From a checkpoint of a small transformer trained on Wikipedia.
Size: width 192, 3 heads of 64.
Architecture: learned positions, biases.
Training: a variant of SOAP for these matrices, 248M tokens, 4046 steps.
Each number is 200 + 30 x the weight over its row's rms, rounded and kept within 0 to 999. Layers, rows and columns count from 0. The size before them is the row's rms in percent of the matrix's.

# layer 6 attention query, 192x192, rms 0.0497, rows 0-67, columns 0-47
095,196,169,233,206,145,213,196,264,160,185,187,219,168,166,196,171,202,195,211,202,181,165,223,221,245,177,172,204,209,184,225,188,205,245,217,161,200,243,225,242,192,230,192,225,119,168,251,228
100,282,143,178,244,247,245,190,206,259,230,177,165,232,205,162,189,172,241,156,162,116,206,173,172,215,212,151,222,256,196,239,224,204,196,169,181,206,223,202,162,193,204,233,213,207,226,195,161
097,216,257,237,198,199,194,224,203,236,188,186,162,245,191,229,197,149,154,258,173,201,247,191,186,210,220,168,207,188,168,141,198,219,225,194,188,258,209,152,172,202,165,217,186,197,237,183,262
105,166,174,153,175,198,221,199,239,200,266,244,173,196,183,245,219,199,220,232,206,196,225,189,212,145,159,203,191,196,186,210,222,162,226,188,211,168,182,146,243,122,152,228,190,177,222,182,202
109,214,177,145,219,191,206,249,201,177,238,237,219,149,248,233,189,224,183,176,212,214,176,210,149,189,155,162,143,222,234,205,198,229,250,142,202,208,168,220,200,168,180,192,166,192,171,178,225
102,225,194,219,230,198,222,203,182,185,208,217,172,193,171,173,239,206,225,142,224,186,243,167,185,235,185,228,172,253,176,142,229,203,205,169,197,202,195,209,186,176,172,220,205,173,240,207,179
104,243,215,214,230,255,217,177,198,258,218,228,191,172,198,166,256,241,171,206,212,155,201,207,157,184,179,236,165,214,209,200,203,165,212,151,148,220,199,144,157,191,213,216,220,168,279,265,196
098,191,204,179,187,209,176,224,173,180,220,176,149,173,220,183,149,207,214,201,206,247,132,286,238,237,206,148,212,184,227,168,234,200,197,232,175,195,222,202,178,243,187,203,173,233,239,211,226
092,190,182,205,138,226,138,220,194,153,231,224,194,183,215,261,233,222,192,201,181,221,243,143,205,166,207,183,204,187,188,219,195,183,212,188,202,232,224,199,144,217,187,220,241,239,201,224,189
094,252,236,170,272,220,206,205,169,212,207,208,213,200,239,182,223,265,223,153,175,173,237,191,188,202,211,208,207,216,185,143,207,169,237,236,212,240,194,227,206,247,233,163,187,203,231,194,192
095,259,185,243,229,158,262,176,153,195,228,174,252,192,197,156,190,169,203,156,195,205,227,162,180,226,193,230,239,185,221,238,206,241,185,219,209,203,181,234,219,207,216,178,223,121,200,213,182
104,167,254,144,224,160,245,230,288,206,235,181,197,191,214,191,179,239,214,200,229,134,246,200,186,149,208,215,198,192,191,209,167,194,198,245,177,187,218,189,211,140,248,216,211,195,174,203,141
096,169,193,207,199,148,200,271,158,195,205,207,180,212,209,230,228,145,189,206,196,196,208,213,231,169,235,211,157,223,200,211,258,216,226,208,156,254,193,190,254,191,238,209,206,198,214,217,211
096,171,218,180,165,225,191,204,193,217,167,196,213,244,195,232,162,231,227,194,244,212,265,245,201,256,210,131,223,255,226,192,245,207,174,234,173,266,222,189,193,190,198,178,207,303,200,240,196
093,212,193,223,184,195,199,191,215,178,192,202,213,222,224,197,227,199,173,224,174,147,223,154,192,245,150,165,151,205,210,133,175,154,196,175,169,214,178,189,197,174,239,256,198,206,192,175,160
097,225,217,244,237,162,178,261,208,183,202,203,194,165,198,191,192,207,176,242,156,186,244,195,232,217,215,257,197,227,188,123,256,159,219,215,113,205,149,224,211,183,248,162,236,209,213,196,216
092,141,187,223,146,181,204,192,263,202,204,185,197,165,255,211,168,232,189,249,181,157,217,206,230,169,232,204,213,262,198,201,186,180,232,157,253,140,245,208,208,174,204,170,192,163,178,168,211
100,138,204,202,177,164,207,231,209,150,216,209,180,234,239,183,167,211,178,221,209,276,230,196,225,172,145,194,198,197,217,222,219,258,263,188,169,200,213,208,178,196,215,172,215,194,233,189,234
091,265,208,144,124,199,218,179,159,176,206,224,182,244,187,193,233,209,188,177,215,199,228,160,206,199,251,230,228,184,205,141,182,212,187,198,157,193,244,201,140,155,170,172,223,213,191,244,220
100,233,194,210,219,224,168,219,215,207,148,249,235,161,174,213,176,251,175,219,222,205,254,204,178,156,180,172,204,211,181,230,168,226,212,207,172,209,177,183,172,159,217,246,211,182,188,211,207
103,192,147,177,230,224,214,204,143,257,209,212,217,192,227,213,201,197,173,211,161,218,190,243,191,179,217,207,188,269,203,183,130,198,243,215,227,225,190,195,188,218,144,175,205,252,200,200,209
094,261,243,242,198,237,184,164,177,263,217,211,173,144,209,192,186,211,210,189,224,167,232,251,209,225,183,252,202,159,183,217,239,219,198,199,221,170,184,236,250,170,204,177,213,191,174,167,210
104,241,223,167,213,225,184,188,196,153,186,184,217,240,202,212,212,201,132,253,166,213,186,197,187,238,180,149,215,218,216,181,178,240,198,176,245,200,198,207,203,131,199,209,207,156,209,177,213
102,195,223,182,165,179,244,209,202,150,251,194,240,162,204,239,178,213,245,226,181,230,246,174,177,157,212,182,247,194,166,238,197,165,198,253,213,226,185,224,171,174,196,203,248,190,251,183,184
100,231,276,223,203,233,278,206,204,201,231,198,202,210,227,163,221,192,161,182,190,193,243,177,219,186,236,216,246,178,142,227,226,192,183,157,188,221,245,240,173,181,190,190,162,198,160,186,192
102,271,221,142,211,236,190,213,189,222,153,116,225,145,187,203,204,203,243,221,187,170,213,125,211,179,158,189,205,194,196,175,200,165,225,180,189,249,191,231,191,175,190,213,204,191,167,237,219
106,151,198,241,215,249,235,247,145,236,220,203,168,208,170,211,230,211,159,178,178,209,221,173,186,202,164,105,207,216,247,198,192,213,217,196,203,186,208,229,200,240,97,197,158,196,166,190,216
093,144,233,229,272,232,155,225,223,224,237,167,246,243,171,173,180,179,158,199,181,207,225,154,206,211,149,189,207,155,207,186,208,203,188,244,191,178,253,233,201,184,165,173,196,170,183,217,170
092,160,188,174,190,224,221,184,165,211,206,184,174,174,185,220,265,246,201,210,215,208,193,209,195,217,182,202,199,213,175,210,199,204,139,208,265,243,204,232,226,170,239,203,218,189,220,254,205
096,178,202,251,246,223,245,186,199,146,212,258,152,244,257,194,174,182,163,184,227,173,182,152,262,237,215,176,207,210,166,189,239,166,206,246,205,241,148,214,187,213,170,209,246,218,171,250,196
099,232,189,197,232,156,198,182,208,254,224,241,205,272,157,268,227,183,210,202,215,162,215,208,209,285,190,252,222,182,158,194,196,160,184,175,224,185,201,163,226,205,228,188,175,140,256,214,221
096,205,193,252,200,170,164,202,212,236,236,207,207,130,171,215,217,177,189,150,210,164,177,219,173,234,185,162,194,187,232,215,177,213,206,182,181,223,226,202,225,211,195,215,226,202,193,163,168
103,189,194,239,205,227,218,163,181,237,200,208,169,141,171,183,204,182,192,194,197,236,171,201,189,194,186,233,192,215,168,175,255,168,218,166,203,174,183,180,241,198,160,220,161,259,189,253,228
100,178,186,141,221,234,196,149,220,183,283,138,234,185,254,192,186,184,161,168,210,199,236,208,262,184,196,202,205,227,255,185,171,202,233,221,177,175,212,255,158,175,185,213,180,254,192,239,180
096,175,172,169,242,229,180,176,236,226,219,189,201,166,175,151,200,216,209,199,197,185,194,170,212,217,217,205,177,165,190,175,171,181,204,210,189,215,185,196,203,224,209,180,206,178,158,242,207
092,203,217,224,138,204,194,241,168,181,161,206,190,167,163,197,182,210,218,243,180,247,159,202,254,219,111,189,216,194,150,213,213,214,211,234,224,189,207,186,188,228,183,204,165,192,236,174,154
101,193,170,235,214,297,233,277,188,202,219,257,203,181,216,205,192,202,192,158,219,164,172,201,202,189,182,172,214,191,226,202,239,177,204,233,173,180,210,188,236,179,247,170,236,203,237,248,168
100,175,209,187,227,222,204,239,168,156,213,213,199,188,199,226,175,208,263,210,218,246,202,218,134,210,164,218,176,152,228,182,205,241,185,179,161,230,174,216,158,245,189,204,232,211,213,203,225
093,195,270,219,220,211,221,219,190,201,184,231,256,206,218,206,177,179,236,245,217,195,155,179,209,227,246,232,127,245,213,236,165,218,223,204,197,254,239,208,233,246,257,177,165,227,173,163,143
094,174,205,205,248,201,206,232,213,206,176,212,173,182,148,200,200,226,244,151,227,224,186,197,186,183,258,190,207,224,157,205,220,211,196,178,203,198,191,192,163,153,207,204,213,226,105,170,162
093,166,200,166,182,153,168,180,153,218,198,284,215,244,196,207,187,180,211,210,165,236,251,194,163,199,158,151,158,212,224,181,202,207,174,187,249,159,194,211,190,211,192,226,220,212,195,189,190
088,212,225,209,171,151,172,121,216,226,165,240,204,174,193,203,186,226,202,202,167,198,198,239,240,199,191,184,172,212,227,174,186,151,246,256,232,174,200,205,204,206,187,204,168,212,228,215,174
099,194,223,216,173,206,171,201,279,184,219,253,173,231,188,205,195,215,222,223,212,192,197,200,233,257,200,176,212,171,226,204,182,190,144,231,211,242,195,219,224,203,159,169,223,158,207,185,217
108,159,190,242,257,174,214,196,179,164,213,159,254,172,221,140,177,229,196,156,204,182,189,196,148,226,179,205,231,229,206,184,167,185,198,188,193,209,267,166,264,160,178,181,245,211,244,149,199
104,196,173,255,211,153,152,205,177,230,192,239,195,164,200,207,155,233,166,233,208,241,250,221,209,176,217,187,169,169,201,238,150,171,210,147,196,202,139,187,223,212,226,192,217,203,208,203,182
102,222,178,188,191,181,239,258,223,219,225,211,235,208,192,200,207,127,191,181,252,203,246,274,169,147,166,204,178,166,246,231,199,210,158,251,218,148,171,196,199,201,171,233,161,202,208,216,173
099,213,170,191,249,199,196,180,177,242,228,174,229,191,264,218,252,224,190,229,180,191,197,169,214,216,223,116,216,152,195,163,186,226,174,169,183,221,168,248,195,209,190,174,197,230,223,213,217
100,206,199,123,218,184,223,245,208,220,212,206,224,172,202,198,181,210,247,145,240,172,223,233,199,197,228,196,240,230,167,178,201,182,248,202,172,163,126,132,204,271,228,204,211,196,162,217,152
103,196,178,224,246,236,199,167,192,201,186,179,195,181,158,185,175,188,187,204,192,205,165,233,189,253,180,209,174,214,160,259,196,172,222,201,215,237,156,203,207,169,193,206,272,203,211,168,231
105,230,179,161,227,203,184,201,216,178,213,164,207,204,150,138,212,172,209,274,202,161,195,145,198,175,194,179,187,245,175,251,223,216,153,188,171,156,200,230,181,253,205,184,193,155,214,201,202
105,173,143,139,226,166,190,211,183,161,174,223,140,189,156,179,240,200,244,183,257,241,176,206,165,152,215,174,153,202,166,228,140,251,227,202,188,247,233,254,190,213,234,192,173,222,226,214,226
098,216,212,214,244,188,175,224,183,212,181,177,265,126,169,210,212,153,231,205,263,223,144,164,200,199,233,193,248,177,212,213,179,196,163,215,197,227,198,194,169,188,194,175,179,188,202,267,166
101,215,170,209,145,191,206,202,157,202,169,181,198,187,198,216,178,188,162,172,233,214,175,218,180,206,152,177,199,231,224,168,215,280,171,221,219,205,218,211,224,228,185,231,131,204,194,217,211
101,160,229,197,200,234,222,192,224,203,192,182,191,187,291,199,209,212,163,174,243,143,200,200,246,212,159,189,208,233,189,218,205,214,247,170,154,194,223,215,204,235,180,232,196,222,174,223,177
105,182,215,180,218,219,150,220,219,199,221,210,248,177,164,142,191,168,227,243,160,191,143,210,161,178,216,247,195,151,243,217,183,219,221,173,237,201,198,190,197,219,169,177,140,194,205,260,253
101,172,236,174,219,253,155,179,197,200,281,164,204,211,154,252,153,255,243,156,262,156,219,203,165,217,162,183,226,238,218,211,254,198,203,178,212,211,213,225,183,214,182,215,248,193,222,246,213
100,180,285,176,158,197,132,223,246,217,205,239,182,232,167,227,250,207,235,200,200,157,184,167,264,187,246,193,214,190,204,199,253,205,191,164,199,176,214,238,216,179,175,152,217,207,154,176,225
097,195,175,180,131,181,227,210,193,216,199,207,187,133,162,233,178,189,207,213,214,196,225,194,238,179,241,144,165,147,188,172,209,180,224,277,243,201,206,213,177,173,182,148,237,201,245,206,166
101,186,236,183,233,202,126,214,165,230,164,194,212,181,204,218,198,164,208,167,253,205,180,165,265,228,142,131,220,194,180,233,197,185,209,154,249,174,232,272,222,189,260,232,198,121,181,207,202
092,178,194,208,219,197,176,196,218,213,241,229,201,157,171,194,178,229,211,157,187,195,188,184,254,193,192,211,236,229,193,174,192,259,174,205,212,212,220,131,227,127,194,204,216,209,236,179,179
103,195,199,205,208,183,219,239,183,222,208,201,205,221,158,181,198,157,143,185,161,216,214,168,248,203,204,238,190,189,185,211,134,203,193,190,212,221,226,232,195,175,150,212,260,164,211,192,198
100,219,186,171,251,193,202,209,107,152,184,171,176,220,222,193,179,158,192,234,214,253,151,196,201,225,189,171,166,150,207,180,206,206,223,249,226,194,217,193,246,185,206,206,148,209,163,212,151
096,137,205,178,184,174,224,172,198,129,222,231,184,195,227,147,174,189,187,193,175,219,114,225,192,245,205,235,219,148,233,236,233,142,221,185,237,172,213,187,196,213,176,230,191,176,191,241,251
089,235,233,194,191,197,213,176,156,206,244,178,188,236,217,187,217,222,187,166,184,218,170,179,226,168,201,189,204,135,187,164,271,198,204,199,273,194,184,211,185,230,226,183,198,258,242,170,193
101,181,214,232,202,168,253,199,221,225,234,115,199,202,249,203,215,228,221,211,185,190,243,236,220,184,197,195,202,193,205,189,208,235,223,165,203,203,185,219,146,151,189,215,170,236,274,181,229
088,220,214,204,246,167,169,179,218,205,201,198,164,199,223,208,185,191,238,161,202,207,195,201,214,277,159,204,143,183,217,196,211,220,212,198,222,209,144,180,123,211,184,222,223,194,211,188,229
109,232,178,180,177,212,225,154,182,230,159,183,247,242,251,197,257,225,244,195,231,132,198,236,162,238,200,217,169,222,179,187,210,202,200,199,198,250,108,201,183,247,167,214,213,195,213,161,209
111,176,200,210,214,186,193,196,209,217,224,275,155,213,196,196,220,208,191,247,244,241,225,223,221,186,179,232,236,165,242,252,195,200,194,160,198,192,232,185,160,215,258,190,233,216,161,237,228